Weights of a small transformer language model.
Size: width 256, 16 heads of 32, MLP 1024 squared ReLU, vocabulary 2048, 27.3M parameters.
Each number is 128 + 32 x the weight over its row's rms, rounded and kept within 0 to 255. Layers, rows and columns count from 0. Numbers have three digits each. The size before them is the row's rms in percent of the matrix's.

# layer 12 attention value, 512x256, rms 0.0428, rows 202-227, columns 0-255
102:142063097143121099163163120086122095136109106151127112047191148081074141203077151117139076084115086150181124111124133100129104145062130130160149148130128101117120100119106107074190146075105133119188133149150111103126170116153115169067102099114106101105169081067100161184163126092110114114171101138106134138093136129157142114053110127125166163123113096111069139112133123087151139115111116113114121119144086145106185133081143194138156095167126091156122153113156124128159111154087059051145174106105125166070066147099107126186125144134160156109158096128091146131165104110106172129187107180117156084130127126065132080117085150151171126160109170150115085138117069146091099145093106139157155124120172179102195135020156136177152090132122097165071099127161135125124096096141141
105:080148124109109118120164144127173069149152070118134173118113087023165133193083168128170119093147093156118156133153161146145130119170103132161060096090118099106070117224217121161096113138130067138162104127131141125098076115193158088088163145147114181103116156146092203144144129120101093062135098140123192121171091093152092144121099105101163149132145110153107141149153172127091136157178124127076145118127124145152153108137111095116104094147130043156115133134097128095095131095100100116166127171121153114104118086122112096155158094135099173103087170163108104050119180120126161116080138150156175113102136170072168071207142123136108163064114135098140111126130057121105158155125156104151110092131161151153153141141136155180121143143104129139097111134104183093131072076144155
102:071213063161119195111179102112107152141136103151128113153088119148152123106129106148124166146140091138104094168146126098155187128160131150153068133130133134130136155087079135223135136111117056120133135143126140188089080144071103204132120130146110085081154118145149111108092114144115107063134167123174119119125100084072168119165128156114145110149136091127117118106148141087122136123161121091071126134155133071092102137176091136072108152141123133146116109108154156145157120122078165135193108162155053157121132140152156092139165224100056143067088124133124132167167175138066111126180135081102132158079133098158174103098146116112124130145111077122140166183118104174117167173144175155060126135131105074182130129136149120198087081107183147191109138185119154149137157111116129
102:120123158104123073129153132192102143138137111150110150142102109134162110175131140137127088134147070116148144104099158127089092052115080128128147081130171153155118120154175140106181136211107120123081191127125171086182192108147164034136117136187080165131122116141103154155103152167123118117070105129100108180045146095202108177122141088100084174068133144147173094188151163122102131146177113155211147123136126155083118095076139135171124093165104149100144124148116107149130157084156092116121132140176145081144143099105120144161092133168124129084140111082109164100101136193157117121072123163128100100125118121111098207167115038134082106118157112098171111091169191103110094160157141155137171102084174141143097146122061112159157147144161182124160137137127142141107116101097123
101:087159128144090168151063132123154087112114145171161144079093123098156118115109228113119130114136126132158079134137167106171090170174115126121178175136136173093129144089120114175121110100115161143169089147149163137135101167151100161106136164128137116127127155220115215111148110148117133135094177124079171113140150146110123150142100156148116182126132070164105144133142067118136140149097106153113134139113112108091146150061110094103205127126124097098058153142133144164076101129192111121123137185022183118091123130193094133138105205115118148111172119123145122134115118030133130110072091166160217084142140150097121119165113135156131138103121127151121138087127122199121114117127148123178146151081129148122178103119113112171099196152097094120108106093103160112143121034170151
103:190107176096127126088116181082150156151168079083148153159068112139112132158166118160129173163104188110081140107151084143074133141142102105126139131126156099079132131171105106013130130146115108121089057157118089169096135116144113130163102124119179149128084125102130106096148134153115126160154120116127205170188137096090169109053118102155173135131149148078150163092146137137076164138137179132090180157130158082162137127122173114134088135131130131160167117160062141085159122079084149151089141099159140165163149080107109125113087066128127133165108148183169101139110027173173125151106112130105159061141118177145066147152089165190103120088148174110135155052111169095154141132069122166123108105130092159134105135125158138070129075137153086155110139125132144141148139178128112
104:123130156185226131099143054122127155147133105120156118103165061092170134093165135126139104149171111155122140087130198142120159184158109129075112107138136109106119100173093082089100129170178121122121120128162173117138105109162177144174079090128199076094132127098149144160110127091128160151152062101155114087102133229145118082140126182045102151090110161083153160111176111142153185181130119118077125100111133094147135106170166108143098154080122150107100111113097148126119192098161133169117094182165124142114182155135119135127126169122130121131099157080157142182140121128095118157120150108086117233128124091140099142145114156129134125033120125125170126116137194131153129099121158104166113078080154137112175132174103154090158098152167139136113103177144077141139048127104145
095:148186095178090125074166167104058058146147179136115141142138111089088151126093154180201137128090123181122120133135091107041138133133124091136106082104160102083116135140148182129136135022115126162139152163126087172118130101179134095111162179110179141110118110090135145080176093102100107114084132152180160138160090098110154114173143168099198123111168094170176115088084084113107074219144119148082159138140123134155109133149099163118141125186160108156137138189087115097170109118118155102149180096122108121120119122101132153155196088116129084169078125071148094106129145144129156181126119146154130102118140145057137054097168109153130156187134133088118158127132035144120125105117070146086140113134133062168095127114118180169128132115144127100131149119140115095133143107101132
096:103187101143080186097164123104199121115140108149143123125113119066163124048128127086170130114133098099119093155175111096137151134188107153141040113131106125099162162137138131217112117120108112129100093163154119138106054129151114090168113134120145132116079146067141098176109146150129114143083137138112168110111165086061136086115138146174100115139154148136187153101129113090174164154128136099072135107151157080040157125134137041021095093097102094130088113147153135123121101159101116170135138098141070114079127149133132071135154148096062132093118131101155128094161155111141051062150145164134075127080122084160130108101104174083103152108130115140126118168105093127135176149145158153084127154095187178120117151161148192159097074132103149143112091145078138145125132145121157
098:069104121095178166119068082184119114121125067109143124156124128128107130123109136111159160108130138094079132080117111130129119070184129146142080118134088097152147097148149128214134109071123134109082132102120103154122109123115154128178138126175144170135122097151131088115127147154087173053151071143145132106101130126148112097075145146118109141190096093111137089138126151176180147113161156111123093172122134100095085076137058074105116129022112185121168108165183147178127097101154115198185131141162167161135101088109149116160153147149133101085149111182097160084137116167142087120138150112145098150154108078206133211167149112101117085138144063055117089118102069139108126161136164109128106148104124181114129151185068181184132107131126141130119182150120163147132106061105125
107:224096074165121148139151083112109122106103119118148130135089193150094123078114137112130155101126143113061151185084122116109140129134183128162106127127148097139133112042136077149144119077147112137125131111109073207080098100134091109170148081129166134162164130091114124131152173103091114211148120113081181098141150108080087105105137171156112121101135096063077125047121140110159124132086131086108134184139127057151123206096090156123158079073126163132165101162173158102119091139079134203163130096131150095133090142086127123136189097138149116051144107117093148098158163127181073081173104103183163107134120167162129143096067135204162113139148122109109084130097108110104151128118123178091092134102125131115116137141181120115116111172137162079114116167113106116134108116083106
098:136147090039115107143124204099176063110163120114113125138128126092094118204071166124185162116134166124123126087179124123132156138181178099131079154107092080110133162211170123183081089113127094135165154138155136132098077146128160191108169122089150122099106105108120099180129089095160126143164124103092112103157133168137079032087091097118199088172141132117046123103110105144141109089096125106128173115144145150176168116196126106125160155180131071127116105116135118088147084126057094116138137156114092130098117125171121113117172100114091117126142202094106111122162149107112184100135130123098173090118149130105157095140114168143138181133149165133151133218114051117134142119093119112096094125174120114112130145133132082123112162099043158138108153145112191110133126101149150
103:152082142121128101148103139154159083104118179138129181149154149066105148150099147096125096114140095131162121127128180134168117109117100126093149129108073165118119142202140147120139131194130180170139124122129164082158085143181144133125204195164096082130157123091135155203181124112160131124064107135097143120132141120180028186100124108153116130143109187175166138184161133152162120137118124169149147145121157166147092146116141142108148092110141108142070182116077087140101127134133045086085119135170190077109081194186130136152080151139146148202163090104100160091165144106126155096060127106141148093108125070125147146115097093143124124138134171149137062141129098160088101114176120136169147150146189055117116136104117077139130199111118087071138120115094143141104189136150128
109:197113086115176118195064078088155120103087123134144159111158152123066143143081124118093140148141140154062168148102134114162185157127119135167186091119106114123103096105107131097167143076141166132184111108138133193084187148174095091113120150101174136148125151145138114183114129090120122138142161136138188144135124171123056167134097108133067140078066161125103125117172106094182115151180150171113114103087128067084138107135104086106095134150133062184071138157154132114171109134059098104085122135123168130134106131145096097130104141126132140200123100195136166107154143111173132138163137116166182095141130118148100106112190163124187044114141096146088099100107099155080153082110121149123076106107209072154100130092144153160073110134091068151092119138096109137159144124117109
102:145088077140170129151134067093088109117130140062124128114169152139105134180149130134159111162142132138115147122168128131103117194140108143109158151108148166105105099100144081057151163110151120099121122129155086171114177175179128179109100115076211072144138127154140135111100103059144171194153170112110175103200111105138073087171138131127168112141115182092085110095124118142144123151166102113117171092119137089255181143132117122166140161159126102127135115094099115080139186146103169101083137196068126120120141138162127125099120140113088114141097169138152136172113202119112177157107110066145171133162134134127136079114136146157194127089143124141120240186119178135155131070092131113129101100198112115150172113150121118092098175119091093112124132152135111104118084137148102
096:040190088132174168139144118166166155124109068160142129138082111120070118100126141087137153124134115134132108114102149128148124140166171147127069123120119103153129103074100114218122116135099117114115201127114149087131129155079114141109142092143078176119145132152116151104111140125111117115151122135176044118070098155139167128153112175085095127196130050116095077118125135147128141092149115092113105135110095104083152077178085071115127151101107125085160135131225122185086129111196142173167127144093091139106149078091152141161189159118127128022100138121112134168153147090123105118128132199128103174124147144115149133158143142058113148094142049102125141127122146134113123174158173141148120123085116156094167126177134146167158094163110201198119103177123155116132101061128145
089:125054112139146132135137081170077164121101136144097134131131168211179118112187080085166150099137115078102156186101072126115152130160105128103131101138111104117138147107172118192163126133138141121106131141097068164174120142119159142193116126197127096178140191182156099072112209165133135122148171122155136100181129066115161149154165151138120088093144128181179114148130197142124081126168166077117119082109063126123113135133172120145075123128105145112189115128137130205138118131135145171222128102149146138159093143088161097156173125139124154100100153095104107127111137152166071097114151093114053192121107146162146175116131061063110173150127086112171167154131128097160128153142137115108156127133142172158128146169106188168131060121141149127118139165150139097129085185121119
093:179159220113163130101108153139118183122154094133129094168086105137103134118111125131101089114143118119144108078100139183134122108097157127142133157158098147192130109150122135094138118163125175109039083181131192145163145123123132086176099165162114119122116157120089144200115191173123140111117113134087121126056172101088125166085134079182110119095105158136174179145189147147073154160166110150120123160113165133077111158083080124110093082094097132146089138198140147098096112107126138185113127129174139125128122146118132105133064116140156145164179078194136133080120083121164101125099104180125105107162131124107091215155078156093114104076125146207131040071127209132108129130143121120152104144107144146090098124121135119147116103142131085076131142095126147143117213178101136
109:174106146090125064122162127120174139125124135108120091122101151157126114075137149071168056163136135127140165098119118137145142128116143115145121100139085043160124116086212069136110097157119103180170124152098179091170117171105156103115144100113128142165141113175135072203126162129132135165157161111100106116100165134108089149174108100148074107073114106109088200125087139171065146100078147090131144076126120144089175144086153069105133148149120087091102139119141135142132119169143160121158120122120101157087146172105148082132182116121110158162136184099143163201120116102106104104127149095117077157126142086191144060113091147027151145130110134150126143162130113198175163162141087088114164161165116129079155113119079180102111076154164191132177120124132207141127163160164135
101:112125146149102166187122071108156168158094134182147128081089121115176123081078126140103129117156113143139100087090188122170138120089139153135149129157150194183124084084059111097117150169122120118163081093129164091135150115143087108091128116115109104094154127128100182144114096122083121146149109135121106128067167184132184146079116128114114163128083140142104121134169137102138147123115077127141071163138083077096109110132126179141126083123120142117090155119177128126144138102181067126142083145102107133140132104129117183130068161122196169083131050177133165126115089064092115163167104195133182160156103148109118167179195151134093094081092104105139082059163191138098131148130171131199127121045116137105160097100167109119146155138156110189102049081143070134136115121103131
109:109114121149079089172144137166100065114133170083116174166172190104111163197162153117178112121104149163128113154108147118046059099139115159084143113125120172150132125160161123088183152076140172107101096089131069198119171194123137140109076185132176109138130127126141133098132099097120199119107142139089143138110103132169152047135142161111143136155098133124109084098147087197166175166164085141161130100131139130230138052136095165144130106139151183131146097135125128119165156144112113100050181133094133116142141140100135160132149083128124067133164136118137115150123165133172109182141118091138157130134108146100095137105084124150145102220132174105121199148104129076169104137104139110138133124176178075052127132098109152100114183108099099144095141099120130141110068129126130
092:114145117185129148136099140126086166101086156179162155139082155157157125043101130113126172123108119102126095153100106104117144149168131121152149099152148135053198145132093127197108119116118128144168159097114093140143152114151172158222153144156138116134069122185136135033095128130100138140108137129156088139089128173082119098092144121092064164090163074109190081142132089040153070076105048104099133196167120110061059147084119169106130173071119142081171150166173138199078076126158093161102130127111118142116146103133133143133127133135161137100145115130124153134144062106080114099164138103118110180132128095140096141128194085155082110148163103102131126169112127107087119169141129180110129164079162137131081123161123163171123108132140159142155141156118102151142097096088123
096:111109153117139185165137053164066147142154147142150190076148135173098116176145145118095164133130171132160130092078097102097106124116111107112135195121124097156124143152104159096160119141110018155108154104104148220141103137215184133179118106137113102139112115113134043147113113140081157150181134127126185122137136186184104126116115105054067160155133092167181117156141161095164142133155169123092173155137112104080103140146157176108154090057123084137177106136109131176103116118095137104144087128168109152117137205075127082174131149127109160137132107178030135117166159169112076103113119116105135160133118142114106118039118101116146163135164109141174091188128144114123122112157138152113140122143172140182147133097094112134158105170193098146125181131115157121138120126128140
103:144115104113132091077155135087100153162093174157111194081154181122127128112109142116170094127114113056198122095128176169090178162151093126084044178135111097047131141175089169196171128148103135128199122204135186098112166143116109093109138141096161117131180106145168065112123125114182119102133159150171141133112075157110150062169111155114110148141101191053134125139152120140101091127118172152135145126188094135146106167158083136146099117110123170184087090157135144108103141128095114154161168125105092154156114146156112102124149167116155134159101105078064100194116111142100106142090119115140162056117127132101107106143112145161163090213098153118127110067120164123136125125121105148086146118136121118104137095113154183096155147144073151186090133113127045125163124141135177
099:090180112129152177141159165077092139116138128144153120094145179155150116109108078167114099105129089127145162121123083125161164182135110112156119082138130118153060149193154150123112121144092202126167080208126186131110129212136110090101132150127151097138138142168155111161154132117109082136164151139142130141073205174135225120101124136095163121116121132093086134142155092134130173151069123124095116131102153110098182102106180168124118124236127163124161128198123118135145163141160105114066129131128155100102135091113152102177113153122154117155109077071093134094105165092113107114189120143175222141112142102091120118138145101091151115083120069166139103155158142181116143107115160091044071106094210121160105111121129131121141123144077151112148117190169099099133120088144122
096:125155067054129160163103171173106060120128137118146098144098087149166102119138131139145159162123125185123121154107153095183157105117097117163110161140115094187113139168171132179109122129114179150057138128133192140146109102097135198212097141114129198172111129136179127135122083152144119080143054137117157074158121094103152138165100125195112175157105128166118132155117118108123147095138138143124142140121145219101117133143167106135113161128119137106119089192156112158045088087152174145123076110183139141133138178174114128124145123133080092135165122118132129111128096131089074155157125139166170161088127107139144144126148139108128141210153089129174144192106085163143118122125161132176117133148076098159121125056122211094142070174073099089223112100099127099130115126161113